config.toml
n_layer = 12
d_model = 64
n_head = 2
n_kv_head = 2
head_dim = 32
d_mlp = 128
vocab_size = 2360
activation = "tanh_gelu"
norm = "layernorm"
norm_place = "pre"
norm_eps = 1e-05
positions = "learned"
qk_norm = false
attn_scale = 0.177
bias = "all"
tie_embeddings = false
parallel_block = false
init = "normal"
init_std_qkv = 0.0189
init_std_o = 0.00387
init_std_up = 0.0189
init_std_down = 0.00387
optimizer = "muon_variant"
lr = 0.00853
lr_mult_o = 3.0
lr_mult_up = 0.637
beta1 = 0.95
lr_head = 0.00711
grad_clip = 0.5
warmup_steps = 200
schedule = "wsd"
decay_fraction = 0.493
decay_shape = "sqrt"
final_lr_fraction = 0.1
batch_tokens = [8192, 16384, 32768, 65536]
seq_len = 512
doc_mask = true
z_loss = 1e-05
train_tokens = 119900000
steps = 4133
dataset = "wikipedia_en"
Each number is 200 + 40 x the weight over its row's rms, rounded and kept within 0 to 999. Layers, rows and columns count from 0. The size before them is the row's rms in percent of the matrix's.

# q: layer 2 attention query, 64x64, rms 0.198, rows 0-31, columns 0-63
# k: layer 2 attention key, 64x64, rms 0.159, rows 0-31, columns 0-63
# v: layer 2 attention value, 64x64, rms 0.296, rows 0-20, columns 0-63
# o: layer 2 attention output (transposed), 64x64, rms 0.688, rows 0-19, columns 0-63
q0,121,197,160,242,209,243,195,271,149,227,237,180,212,182,186,236,226,259,141,202,194,222,174,255,188,156,230,142,193,224,259,110,164,202,248,198,225,289,256,165,184,209,213,196,187,189,206,115,185,197,174,198,223,163,238,118,217,191,151,249,149,256,212,210,114
k0,110,226,215,211,237,174,157,265,183,174,193,159,166,190,148,199,205,236,191,190,252,242,151,247,164,166,179,164,217,239,205,190,192,241,265,185,180,272,231,164,123,212,148,153,198,184,113,160,184,232,144,195,182,218,320,153,159,208,234,132,221,250,201,256,203
q1,119,225,196,263,165,245,162,267,143,211,168,191,142,220,163,145,216,212,236,276,125,196,159,156,245,178,186,199,224,245,228,168,247,224,198,251,245,263,174,193,181,198,147,203,204,155,167,159,227,209,168,190,231,151,281,106,250,160,239,210,153,211,184,147,222
k1,106,225,152,235,149,186,195,260,191,162,200,169,228,212,177,143,269,236,166,221,222,186,176,202,230,209,221,136,196,266,197,159,198,239,242,183,243,212,258,229,180,130,188,231,140,173,152,162,176,266,175,161,110,233,271,193,180,186,227,280,263,196,185,145,141
q2,082,253,168,179,243,218,187,206,227,235,161,166,189,192,204,218,286,200,185,168,201,248,184,185,154,226,317,165,201,251,233,154,228,181,205,184,232,262,179,260,195,202,145,189,209,176,202,156,275,178,181,159,242,167,235,132,166,179,147,149,221,246,133,256,127
k2,093,175,227,270,223,219,249,205,240,216,208,194,126,180,216,178,207,203,259,179,147,228,187,225,192,182,180,209,216,266,185,171,142,282,198,232,225,296,223,220,182,148,214,202,208,210,173,180,213,157,187,232,156,141,166,176,274,161,209,88,213,180,264,261,133
q3,091,231,175,198,201,228,149,274,251,213,269,165,317,180,195,231,192,287,156,196,156,239,215,240,127,148,232,153,206,204,209,212,155,229,245,132,145,240,234,177,185,171,229,217,187,230,168,147,155,169,216,233,196,157,191,215,169,186,176,205,204,214,265,196,123
k3,088,195,204,207,197,206,171,109,154,196,211,212,178,246,146,229,225,209,234,255,198,180,192,174,193,209,131,184,137,186,234,164,293,227,223,290,218,239,162,208,89,279,200,169,206,194,209,153,279,198,176,145,191,187,259,166,196,208,240,193,153,267,204,206,192
q4,077,187,218,191,245,186,217,136,172,191,199,142,215,197,270,213,126,208,272,310,217,192,245,188,107,237,162,239,158,237,228,264,173,141,165,166,151,167,151,272,240,236,221,229,207,246,216,214,220,173,222,190,172,163,180,279,157,197,211,215,218,169,182,203,215
k4,092,255,226,169,174,203,187,193,150,240,198,241,264,188,141,231,225,195,179,262,131,192,226,200,176,251,250,277,222,201,181,161,255,235,160,177,184,193,120,215,285,232,151,170,165,131,235,238,180,162,286,142,236,201,217,249,195,232,209,229,142,166,193,176,175
q5,109,162,232,170,141,153,182,227,172,188,181,254,225,181,204,254,151,188,172,83,292,198,229,212,248,151,163,233,155,162,175,237,189,215,155,225,189,156,221,223,175,208,289,205,210,243,190,235,138,178,270,185,167,231,180,196,197,274,183,254,138,155,199,219,206
k5,142,164,279,140,167,233,229,214,245,176,208,231,168,189,233,226,166,200,140,205,257,149,227,215,177,220,193,292,244,144,234,237,138,148,184,165,144,181,175,251,241,219,197,214,267,217,239,238,179,162,236,158,228,181,141,224,163,262,134,161,238,145,178,239,227
q6,112,163,179,171,169,153,240,219,174,154,201,222,238,214,127,242,165,212,230,155,255,209,202,216,240,191,112,150,143,170,180,268,233,150,198,297,189,207,156,194,228,191,223,218,213,198,215,218,161,129,276,234,124,230,132,220,232,230,246,249,178,187,212,141,222
k6,124,205,213,190,140,149,164,214,210,202,205,191,255,194,262,219,148,208,252,196,269,150,253,205,190,200,212,208,210,184,205,266,132,194,189,180,179,154,159,132,273,202,236,154,214,268,252,207,146,174,267,163,234,185,182,271,147,251,134,271,185,183,141,175,208
q7,071,236,229,156,223,254,218,156,234,249,234,153,227,159,223,248,156,226,224,181,193,221,198,162,203,180,300,227,188,167,186,160,189,180,184,134,176,133,248,255,214,228,152,153,141,299,221,180,224,181,138,158,231,198,181,249,185,197,120,255,215,194,270,178,181
k7,073,179,221,203,237,179,219,275,219,271,234,248,193,240,134,189,191,121,174,153,165,176,173,155,245,171,182,274,200,153,215,183,302,134,184,173,239,174,170,222,185,175,204,216,221,167,132,250,228,149,216,211,259,208,210,190,224,104,212,151,190,208,246,237,167
q8,082,206,205,197,100,216,202,185,140,205,187,220,158,219,216,169,213,164,195,198,83,188,185,173,255,136,209,332,233,243,190,192,260,261,139,200,152,205,214,178,189,179,189,147,219,157,265,218,187,225,212,202,249,181,215,186,275,204,223,222,195,148,190,173,243
k8,066,170,237,115,151,243,174,173,159,268,206,204,168,218,285,206,192,160,236,225,190,200,119,184,255,173,270,169,208,238,236,115,179,163,115,179,256,198,207,268,268,176,227,153,272,206,217,208,145,265,179,200,172,178,198,217,198,201,209,192,222,195,196,183,170
q9,073,137,189,152,153,164,234,153,249,166,218,278,180,257,215,164,188,154,170,188,191,155,247,137,214,167,200,259,255,137,182,279,187,176,201,198,259,109,243,194,181,221,248,225,176,185,201,277,204,255,230,207,210,187,154,279,202,183,155,179,194,185,227,196,252
k9,090,140,211,177,158,230,169,293,194,222,168,188,216,155,244,195,140,135,184,196,264,141,195,149,238,160,186,215,215,147,200,191,195,193,232,224,161,167,210,116,204,205,220,220,205,252,302,178,179,259,168,256,216,199,204,171,185,279,285,237,203,137,200,174,182
q10,116,210,231,183,261,220,197,176,211,232,233,177,205,233,227,246,199,174,148,189,141,201,211,207,140,217,330,189,202,182,190,139,209,168,219,134,142,198,295,295,181,190,209,193,187,224,208,179,227,173,228,163,183,213,150,173,191,175,84,247,204,196,186,256,165
k10,121,140,223,183,210,235,228,197,194,188,223,206,132,201,137,178,199,200,229,165,194,236,184,264,181,131,200,161,220,147,138,194,210,244,232,239,202,233,192,190,196,152,222,243,296,219,134,197,192,251,173,160,223,182,168,211,226,137,300,127,266,155,258,218,145
q11,089,226,188,224,183,160,173,217,215,163,211,127,196,128,217,145,212,182,147,222,219,165,219,223,178,270,187,186,218,265,259,154,205,302,183,223,217,288,269,136,267,222,240,209,137,144,206,179,183,159,242,166,160,197,269,163,170,220,198,168,156,213,190,215,176
k11,108,273,225,209,246,219,198,104,233,236,181,181,204,143,185,174,215,178,185,229,185,227,197,183,170,326,231,188,216,262,227,209,144,185,166,188,189,224,242,206,193,249,173,232,189,221,208,139,277,177,170,240,229,172,189,198,136,186,187,108,178,242,141,243,268
q12,091,201,149,146,244,220,198,154,249,140,279,199,222,186,186,235,172,254,197,218,243,181,209,206,82,215,234,198,177,205,266,213,228,172,199,164,204,233,164,279,226,283,206,235,168,195,205,222,241,165,260,157,199,139,225,234,170,150,148,226,153,259,164,211,159
k12,090,202,306,242,250,239,198,202,251,243,92,239,175,233,191,172,200,183,202,182,157,162,206,212,163,196,203,225,259,130,209,154,196,232,269,180,133,220,148,171,182,210,189,177,184,142,179,228,213,202,183,255,268,140,249,166,198,150,234,167,223,186,164,275,180
q13,097,217,222,250,165,202,245,204,203,175,211,195,261,172,181,204,135,135,184,184,214,190,144,202,274,147,227,200,216,181,173,183,196,249,154,251,160,168,209,194,200,144,159,211,247,256,220,208,143,173,219,191,222,244,132,183,271,264,278,259,138,179,204,93,193
k13,099,244,229,158,155,181,201,156,238,204,221,219,155,217,252,204,248,247,109,191,251,191,171,215,227,186,202,253,218,221,209,204,101,145,225,146,192,140,174,230,198,200,275,211,186,245,262,249,165,225,202,214,243,147,245,253,137,162,148,227,123,204,238,207,233
q14,084,171,189,239,68,230,194,160,272,185,251,225,264,189,206,153,202,238,177,194,255,211,218,161,138,189,112,212,272,211,229,187,250,184,209,212,218,222,209,197,254,215,231,204,159,181,223,245,200,216,270,244,190,188,185,222,248,132,196,229,134,190,168,144,150
k14,113,214,245,183,180,264,198,119,178,167,228,169,204,245,201,235,198,234,231,199,258,198,190,154,278,122,232,174,250,210,219,205,160,147,184,246,194,152,192,240,172,218,98,151,236,242,258,131,189,225,160,238,247,245,251,162,176,229,131,179,233,187,164,218,216
q15,083,168,216,183,270,134,241,189,202,169,189,166,228,206,221,187,183,221,273,161,286,215,165,214,194,222,209,136,189,197,196,260,114,176,225,206,204,186,260,183,181,172,236,241,194,204,155,232,160,196,181,196,138,277,137,294,161,236,245,101,223,184,179,226,195
k15,080,191,207,164,229,224,215,130,270,221,182,167,247,162,231,223,160,217,273,203,158,252,177,173,213,221,212,226,160,271,178,273,170,202,195,153,169,124,203,218,170,250,281,185,192,250,195,156,207,130,182,276,194,159,164,196,140,264,190,199,191,164,235,143,254
q16,117,221,187,267,202,224,220,109,249,209,212,172,265,210,190,120,229,245,176,246,174,231,277,196,190,219,251,171,261,204,202,160,141,223,241,172,265,230,285,203,232,200,178,248,137,207,176,186,223,148,214,206,218,162,204,127,205,165,164,155,232,213,130,204,148
k16,114,175,138,257,224,261,120,179,224,222,217,137,131,150,141,162,235,200,215,216,183,215,136,251,235,271,223,183,208,266,200,148,260,210,222,219,211,215,189,242,185,187,230,140,143,208,250,150,262,256,160,246,177,189,243,169,209,183,203,190,175,173,207,235,125
q17,094,242,197,213,249,232,181,255,167,250,195,183,208,194,132,283,179,268,241,238,129,243,168,254,219,136,240,191,219,241,205,148,193,168,226,168,181,247,255,209,200,178,136,188,195,182,182,109,205,218,105,194,195,193,203,179,240,197,157,133,220,219,251,183,132
k17,118,170,163,199,266,197,196,176,177,251,208,158,186,197,154,192,216,239,214,179,215,243,100,198,241,178,203,125,140,245,187,169,222,224,185,246,228,203,246,222,152,198,228,231,184,207,80,173,185,156,155,250,147,193,270,137,187,195,227,245,163,267,256,191,248
q18,088,179,221,184,277,202,262,201,221,219,198,165,217,209,196,277,186,213,220,134,234,243,206,252,223,196,226,132,195,119,150,192,175,174,259,166,183,138,205,174,148,178,204,195,212,241,197,157,171,257,158,211,158,272,107,225,199,250,165,173,253,183,249,255,133
k18,092,207,179,199,288,169,176,254,166,196,228,177,174,190,182,248,165,214,143,151,232,302,258,158,180,129,137,200,158,158,145,249,264,204,161,188,182,200,264,204,172,160,237,222,162,234,175,231,229,174,189,195,188,235,178,209,231,219,196,183,114,239,262,222,269
q19,088,239,173,218,186,223,185,263,197,263,242,148,166,157,170,261,224,233,116,249,131,242,192,217,192,222,252,173,208,200,226,124,216,236,222,199,197,255,198,285,216,218,108,181,177,188,173,128,222,219,175,183,222,147,231,142,186,187,186,276,149,251,183,179,186
k19,100,216,226,281,271,217,170,179,161,167,193,233,162,256,115,174,195,208,180,174,191,214,169,259,193,223,169,164,196,196,147,230,227,223,260,172,251,271,223,211,200,203,193,277,135,122,123,198,212,212,157,234,160,180,206,201,190,132,285,162,190,192,169,257,213
q20,084,208,150,242,283,154,102,240,115,203,187,126,161,197,187,182,204,225,314,263,201,201,178,179,195,208,212,184,175,280,240,220,168,197,194,255,207,196,228,197,168,227,187,260,231,185,207,145,226,153,162,160,141,210,246,178,195,177,193,174,218,214,159,169,258
k20,102,181,176,226,231,162,202,269,286,133,170,134,249,162,241,139,271,269,188,226,208,198,227,195,180,286,271,151,232,214,181,186,193,233,214,161,213,210,189,149,229,172,234,186,195,168,96,210,203,234,157,199,186,210,175,234,163,172,138,219,231,237,202,138,204
q21,083,185,206,226,170,273,224,230,177,219,181,275,196,228,194,208,193,182,176,183,171,180,173,184,260,94,149,281,244,119,188,161,165,222,186,212,224,177,228,143,163,216,135,175,222,227,258,227,209,262,164,198,283,177,212,157,285,200,192,220,160,189,260,159,198
k21,108,153,179,188,201,201,199,276,199,200,232,243,220,236,201,179,217,171,144,136,238,180,141,220,234,148,175,189,177,185,199,161,189,109,216,201,172,190,237,185,152,149,185,161,173,195,194,262,112,242,181,226,220,289,295,167,239,210,231,263,258,241,203,175,136
q22,105,214,216,258,129,179,182,137,143,151,195,251,127,170,165,148,234,131,177,213,175,182,218,195,281,270,206,234,212,204,174,146,147,240,197,253,221,188,256,243,234,225,224,206,150,199,222,263,176,194,232,190,211,205,220,130,246,179,192,219,226,225,133,163,281
k22,114,163,145,184,203,248,192,183,211,225,184,143,149,179,216,136,194,194,209,242,241,213,151,262,191,278,281,217,245,185,208,258,205,189,242,165,173,168,169,219,211,190,187,128,282,193,176,188,208,230,195,218,209,143,161,229,201,169,177,178,322,177,101,182,229
q23,077,220,156,206,205,212,136,255,203,221,188,160,222,203,186,250,221,266,258,219,175,281,159,221,127,187,170,168,215,265,246,236,235,122,231,228,197,267,123,216,173,161,152,220,192,159,161,161,270,203,196,237,152,144,195,252,226,127,218,165,208,222,168,163,195
k23,092,218,205,263,258,184,183,190,171,123,219,149,251,260,260,201,236,250,289,219,206,234,204,144,249,160,207,104,196,242,213,184,206,272,192,224,287,207,157,178,161,178,153,240,200,207,131,150,180,162,175,201,176,211,250,163,237,223,160,202,158,226,210,188,183
q24,095,157,173,224,214,162,249,103,233,197,219,193,204,218,193,185,262,166,123,187,179,199,273,231,155,227,233,214,234,164,136,192,156,275,266,144,236,184,234,169,210,290,265,199,191,163,188,213,192,211,231,224,196,189,107,203,191,183,229,189,207,215,160,292,204
k24,107,180,195,163,299,279,189,126,193,229,180,192,174,181,228,244,162,218,221,195,221,237,164,250,139,200,157,179,122,189,147,189,224,171,209,223,167,185,212,170,145,214,185,139,219,229,244,166,238,266,123,273,251,184,131,193,200,269,219,149,194,236,195,229,184
q25,077,186,176,264,233,188,185,169,214,177,160,185,160,227,224,97,249,185,207,245,226,184,167,169,225,244,191,187,220,230,214,186,276,230,225,244,258,193,233,171,157,220,167,172,183,117,194,159,225,273,191,167,198,215,253,165,145,180,300,114,214,162,127,197,205
k25,085,258,151,243,256,256,173,236,229,215,207,141,167,207,219,232,256,206,206,175,162,248,222,127,205,238,198,180,263,227,154,177,187,195,169,167,205,206,232,275,207,195,180,205,96,130,177,201,225,227,104,182,138,246,183,159,229,183,205,226,233,166,197,162,280
q26,084,223,208,261,127,241,198,140,222,182,206,217,177,189,186,106,230,142,206,225,145,179,203,224,225,262,234,210,213,259,191,141,248,209,241,193,256,239,169,196,214,178,173,132,129,142,184,205,201,297,198,206,215,184,271,155,194,190,232,185,252,184,108,204,180
k26,096,263,149,203,276,250,190,195,170,218,221,190,116,206,163,235,232,185,214,192,97,304,204,148,211,206,179,195,239,226,226,226,180,194,202,156,251,174,202,281,152,179,175,256,166,214,216,189,222,220,144,237,184,189,169,174,239,167,216,121,270,177,204,253,234
q27,082,205,210,227,190,201,245,197,185,118,148,214,219,248,137,155,220,180,269,88,194,232,204,214,298,194,203,183,210,182,144,213,184,212,244,253,223,197,228,170,153,152,205,204,164,194,172,230,139,222,205,236,160,272,182,171,224,245,250,163,255,103,210,212,214
k27,082,260,161,198,258,186,170,226,238,175,274,149,226,158,233,193,200,183,233,239,185,237,185,126,176,237,171,208,179,231,219,236,164,182,164,147,211,120,233,238,140,120,300,220,140,277,261,207,232,165,169,139,183,214,177,229,206,231,198,200,239,202,180,157,217
q28,089,119,221,231,189,172,255,113,192,185,245,224,249,213,228,206,168,194,182,174,240,207,219,198,208,155,203,214,217,124,168,159,167,191,242,191,228,147,324,172,176,197,279,254,146,233,214,230,193,170,239,168,203,198,106,231,286,197,216,237,191,204,166,204,190
k28,094,129,155,146,251,268,120,270,200,187,196,158,178,172,189,201,201,162,202,186,263,219,201,263,244,128,184,232,209,164,198,149,235,182,232,169,145,128,121,209,208,203,237,171,290,255,200,233,147,233,195,226,235,193,242,174,194,229,230,198,161,143,231,206,193
q29,085,228,246,146,215,197,260,148,237,172,142,246,197,219,237,230,156,243,228,217,186,203,276,131,145,219,153,211,177,114,193,246,218,143,179,227,239,208,179,238,223,177,220,224,155,207,216,260,287,177,219,175,210,187,146,277,216,192,100,218,237,205,221,177,229
k29,102,183,237,213,152,199,158,232,181,219,192,233,236,224,148,160,145,104,220,151,224,171,250,220,271,144,214,234,209,205,142,153,249,200,234,155,186,176,135,124,206,183,231,189,182,238,231,209,157,144,239,239,253,229,238,180,241,235,216,302,175,143,211,200,161
q30,093,157,242,204,214,182,216,135,216,206,206,246,190,238,236,168,193,109,208,169,149,150,255,172,234,187,201,297,222,149,123,186,165,227,190,162,163,89,226,231,199,224,231,159,183,240,240,256,169,229,219,180,271,211,150,224,195,172,206,208,244,166,190,265,241
k30,101,117,171,134,157,194,219,205,187,276,188,254,148,192,187,244,162,138,122,218,202,154,228,204,187,181,190,253,189,90,181,205,240,200,210,196,186,148,171,232,225,190,233,189,262,155,235,272,219,254,223,184,266,180,137,232,278,167,208,224,208,178,205,199,226
q31,061,252,203,198,258,209,234,171,213,214,159,234,189,164,181,242,167,282,201,233,260,274,181,184,177,230,229,156,215,158,186,220,171,138,165,151,228,218,243,308,201,197,216,227,148,207,158,216,252,134,207,163,124,175,178,197,253,195,115,167,167,236,153,247,216
k31,091,134,204,220,228,243,197,152,259,260,164,171,156,232,214,194,200,179,244,214,218,187,142,242,255,199,265,178,219,242,164,242,168,164,244,242,195,157,181,218,231,151,141,180,274,184,89,171,178,198,195,235,172,170,261,180,189,204,203,194,244,109,260,154,167
v0,081,268,206,264,175,180,249,192,270,241,256,194,127,142,113,264,240,226,198,173,202,157,196,147,143,167,175,186,178,242,219,146,243,127,280,203,213,200,133,200,142,200,188,212,191,191,235,178,216,174,154,251,202,241,160,242,146,227,228,192,244,210,217,205,223
o0,079,148,221,140,222,254,248,257,174,198,179,166,160,277,205,163,211,244,292,165,276,205,132,160,243,150,233,138,251,198,249,241,176,219,153,196,196,198,230,226,207,196,177,209,169,172,130,206,195,203,160,226,195,226,275,172,207,210,184,178,95,166,217,207,230
v1,097,114,177,192,224,250,245,165,196,243,178,160,203,250,89,235,153,215,237,173,166,267,200,193,239,243,273,163,218,178,191,171,199,166,254,227,242,215,226,172,250,185,180,200,213,186,173,123,190,239,134,200,247,200,219,216,187,288,154,216,200,120,170,183,171
o1,102,231,229,235,103,171,215,267,181,242,177,222,240,229,154,238,211,262,227,218,187,213,161,191,251,154,171,128,207,213,167,202,269,231,218,196,208,263,175,135,172,149,179,154,193,177,199,94,197,210,195,243,175,246,207,182,278,222,198,205,168,190,276,148,153
v2,114,207,227,266,137,156,222,210,246,161,208,136,210,225,241,191,246,179,150,190,234,209,300,245,120,171,190,208,196,170,182,198,194,178,124,180,218,152,87,237,183,239,235,229,197,239,182,187,215,272,222,195,212,174,262,290,202,181,203,231,191,205,165,150,215
o2,117,225,191,188,211,288,118,206,184,214,193,192,131,164,185,200,189,186,190,246,147,164,158,222,252,217,204,267,236,191,257,164,93,184,209,202,179,172,258,249,246,250,126,182,199,222,199,234,162,150,188,195,249,176,266,96,220,221,171,194,218,209,214,231,237
v3,115,226,228,172,247,104,226,169,201,302,131,195,192,189,175,255,253,186,236,265,204,178,132,206,220,240,189,208,85,236,165,197,189,256,269,161,203,189,198,185,148,199,208,159,184,168,246,235,182,143,174,190,256,171,208,233,205,179,179,183,196,222,191,206,279
o3,129,163,171,137,247,192,146,250,226,187,199,239,183,226,256,168,162,235,240,125,144,178,241,227,96,144,212,247,187,188,236,268,194,210,224,176,160,195,233,163,202,193,304,189,188,159,173,195,174,208,207,218,168,269,201,288,159,215,192,163,231,156,228,245,188
v4,093,297,186,202,158,185,190,216,210,222,246,325,220,124,184,190,204,238,194,259,196,211,139,198,158,183,107,204,193,212,193,202,188,158,230,148,225,164,169,183,177,254,173,234,210,184,258,241,207,152,205,250,234,159,146,234,192,164,222,202,189,255,258,136,244
o4,087,181,191,184,243,262,238,197,264,194,234,130,183,218,175,178,214,249,236,186,198,216,233,188,105,273,231,162,268,164,219,165,190,146,226,197,175,260,201,270,261,222,189,244,169,185,122,233,244,198,211,211,153,186,231,199,168,142,141,140,165,196,119,224,191
v5,113,164,199,237,221,231,197,171,198,155,180,77,182,202,182,234,168,212,171,120,209,145,274,231,174,235,237,233,221,172,236,186,225,150,233,302,193,187,223,185,163,201,249,182,223,237,184,225,179,212,220,127,240,203,251,228,137,242,167,199,269,129,156,188,179
o5,111,249,225,192,105,177,161,278,124,206,170,223,151,183,265,181,227,194,194,292,201,170,195,126,241,153,172,271,210,220,231,204,183,286,146,166,208,175,198,201,188,240,158,150,195,191,249,217,167,158,168,167,240,182,264,168,238,207,187,208,176,220,262,199,228
v6,116,169,204,244,141,204,181,170,208,142,238,200,171,203,204,246,163,187,226,202,170,213,210,191,134,233,213,183,218,135,259,210,179,213,169,224,80,181,209,227,230,200,109,239,168,170,206,186,178,274,224,177,171,237,203,180,210,273,276,119,213,240,195,278,257
o6,128,249,175,248,208,200,203,252,181,207,163,148,163,115,224,168,174,189,192,243,99,134,139,215,261,255,178,234,221,133,185,198,177,277,178,215,213,150,215,207,190,194,230,217,251,234,193,274,210,188,288,188,240,215,130,176,235,194,221,238,186,170,176,140,212
v7,092,233,305,170,263,204,224,154,195,200,169,238,199,206,244,173,194,242,145,193,203,201,195,158,231,239,164,225,269,214,198,196,196,205,188,232,199,202,153,177,195,191,199,260,212,266,245,118,146,250,191,204,222,194,252,247,181,252,172,263,132,149,104,145,150
o7,088,169,169,248,117,257,244,159,227,195,254,235,189,247,172,155,272,186,196,242,151,226,185,186,200,159,230,212,228,180,213,153,220,193,266,136,216,198,232,181,171,224,193,106,191,147,199,206,250,226,136,233,258,159,161,177,264,126,227,176,204,184,281,206,189
v8,087,129,210,211,234,204,222,179,223,246,166,200,119,195,164,231,190,233,251,244,102,233,157,223,202,181,229,209,132,233,170,207,203,198,276,267,172,190,233,187,220,195,202,264,218,165,191,206,163,225,141,153,190,153,142,205,189,239,157,166,175,234,229,125,304
o8,076,244,223,214,111,242,223,281,182,190,222,218,276,232,178,133,169,281,180,150,207,169,238,196,242,137,219,204,241,180,182,198,211,248,211,211,189,258,203,163,228,154,219,140,171,181,199,180,160,169,266,212,178,257,217,199,217,190,173,188,210,78,181,212,132
v9,108,240,201,143,230,185,130,201,147,155,186,289,222,160,249,230,173,216,162,207,251,200,91,228,238,259,153,209,268,176,183,287,211,261,190,224,156,182,243,195,161,240,184,200,158,205,225,262,192,210,185,189,231,199,218,126,240,141,223,179,171,190,156,219,207
o9,108,193,160,227,208,128,235,156,236,165,181,203,223,173,220,208,266,157,176,187,136,204,283,193,93,233,160,235,158,158,192,184,215,192,205,178,229,211,186,206,189,207,263,212,211,221,199,237,286,207,234,142,178,189,95,301,211,148,194,210,239,255,214,210,198
v10,073,146,145,212,180,161,229,144,247,258,215,227,194,200,206,145,185,168,252,272,228,200,216,224,174,239,214,154,173,198,192,207,306,192,216,219,201,140,202,206,209,220,193,157,174,247,186,258,177,187,189,176,269,127,198,270,214,233,147,192,121,154,176,114,260
o10,069,308,183,203,151,245,141,221,256,204,193,197,202,183,210,205,168,271,155,206,136,202,240,208,100,197,219,250,221,173,215,199,171,285,205,143,148,299,229,215,250,210,210,169,188,174,206,183,206,153,231,222,171,182,215,195,201,145,105,207,210,192,239,226,173
v11,079,187,167,227,125,229,234,225,280,159,266,116,196,189,221,174,218,150,193,219,198,176,300,215,140,171,187,219,164,190,267,121,218,181,199,200,181,188,129,190,189,209,176,213,198,171,146,231,222,221,225,221,160,251,171,237,172,239,220,178,253,251,282,269,185
o11,077,237,183,167,228,247,139,201,155,196,193,164,137,179,199,178,141,210,228,218,215,190,130,186,277,249,178,240,220,249,237,247,166,173,135,246,206,161,202,255,239,206,130,259,227,192,200,279,165,187,227,226,218,173,274,138,185,209,215,200,190,179,104,154,248
v12,100,131,199,153,245,163,198,185,168,204,135,93,163,153,211,196,150,196,296,168,197,195,250,228,224,254,230,288,160,213,162,218,236,209,234,218,147,153,194,259,185,211,229,237,124,230,224,227,172,223,228,147,224,181,266,194,163,243,192,207,191,229,169,226,158
o12,121,290,199,187,173,181,161,205,201,181,156,274,169,208,281,149,191,172,145,210,149,136,270,190,188,177,199,331,144,176,196,211,216,262,184,195,198,177,208,165,187,199,233,122,194,153,235,265,165,176,213,184,251,219,228,187,203,198,182,196,263,173,212,258,200
v13,124,226,186,169,235,219,178,196,185,225,222,165,163,218,244,218,243,128,222,231,171,232,222,186,185,197,194,178,162,205,159,153,141,268,146,180,209,225,242,152,236,254,238,215,232,168,177,241,220,129,124,190,142,290,204,175,179,209,218,172,321,149,266,236,175
o13,142,150,181,149,175,160,177,156,152,154,229,247,245,197,150,199,92,165,228,195,271,152,181,241,178,215,129,220,153,244,238,223,273,125,186,217,179,197,177,196,193,251,188,205,206,253,253,205,179,224,259,200,225,211,220,274,188,274,245,204,171,237,151,173,194
v14,095,189,178,179,115,190,218,174,193,247,292,213,191,138,182,220,112,224,172,237,165,229,196,169,210,187,155,249,103,197,196,205,236,229,239,170,217,163,173,220,177,239,173,312,164,210,222,239,224,246,162,298,210,232,218,208,225,219,209,187,149,250,194,186,155
o14,098,271,208,213,186,245,190,206,253,160,159,214,163,209,200,98,190,203,183,193,141,128,171,231,197,305,175,236,208,196,240,158,224,157,222,237,247,265,202,191,238,183,186,200,200,130,174,276,225,207,270,225,219,174,206,149,209,169,152,163,241,155,121,224,200
v15,118,134,174,243,126,195,158,207,194,224,251,242,181,278,235,199,79,200,220,256,108,233,188,229,166,128,190,240,172,210,175,176,192,175,205,182,198,174,212,203,257,250,192,254,216,236,235,235,208,206,200,184,223,130,210,235,260,181,202,198,186,182,210,96,206
o15,147,251,196,237,120,251,194,204,255,192,210,181,228,135,201,121,192,208,141,246,206,132,186,225,173,306,225,193,240,185,197,136,190,235,229,201,202,289,185,180,239,216,208,179,197,203,217,211,184,174,292,217,222,170,241,136,195,201,129,169,229,206,122,215,163
v16,109,147,243,225,206,199,225,185,195,189,178,149,293,201,209,249,192,272,159,180,202,248,250,230,189,199,193,196,270,191,177,226,260,239,187,259,198,224,150,123,114,169,123,192,166,166,168,149,236,310,174,232,171,202,167,192,166,201,161,207,165,236,203,242,209
o16,125,212,170,235,209,151,212,219,173,193,174,228,205,203,127,240,286,189,205,123,139,275,198,204,331,160,152,194,213,224,167,181,137,202,184,263,255,197,201,194,193,112,204,250,202,183,180,182,214,195,196,188,157,216,178,175,275,181,248,244,243,215,201,145,217
v17,116,234,156,202,227,217,244,193,265,203,145,160,249,251,172,202,268,188,164,210,184,149,242,213,193,155,164,184,225,205,214,177,227,95,232,177,213,258,220,165,191,149,246,205,209,260,215,196,232,211,245,158,245,135,202,231,269,189,216,206,226,156,176,65,209
o17,115,208,179,192,188,278,210,197,168,232,204,204,180,198,155,208,177,301,211,271,193,239,167,204,180,193,227,106,226,224,195,196,184,248,224,124,216,215,223,173,199,243,181,188,189,188,189,91,207,178,91,271,163,165,268,171,179,256,177,181,193,226,269,217,201
v18,126,196,253,224,155,220,235,196,165,168,193,154,179,257,215,220,194,239,167,136,153,172,236,110,204,214,181,306,162,173,178,152,188,164,193,174,214,254,196,213,211,198,212,275,240,225,261,134,205,231,253,218,165,242,258,214,169,219,229,215,228,222,121,214,109
o18,134,199,214,212,172,234,213,197,158,195,199,237,152,180,210,113,237,158,177,284,198,126,141,200,268,231,213,209,230,223,233,148,199,194,261,191,238,141,214,121,152,227,198,141,191,176,218,236,187,237,146,229,321,189,229,142,227,219,219,130,217,209,204,227,211
v19,125,140,186,239,245,156,215,164,152,219,210,191,210,214,237,294,150,227,240,196,119,163,233,175,178,229,151,243,203,216,215,146,219,188,213,270,171,222,244,180,114,164,160,216,233,222,185,112,186,217,189,228,192,184,168,250,129,244,181,188,225,245,156,176,287
o19,124,204,188,212,120,211,220,203,192,193,177,232,189,208,171,116,270,155,164,120,210,193,208,154,278,158,216,216,269,226,167,185,175,344,203,184,216,172,217,153,190,166,282,179,169,141,217,251,167,220,197,196,225,219,210,153,253,183,235,226,209,172,230,216,228
v20,079,174,181,111,227,254,173,156,211,212,203,213,244,166,173,214,123,176,226,196,220,270,153,207,277,240,205,205,310,144,207,218,190,188,240,244,214,219,191,175,191,246,173,240,178,174,140,195,188,251,117,234,273,213,193,182,203,212,201,216,214,128,144,223,134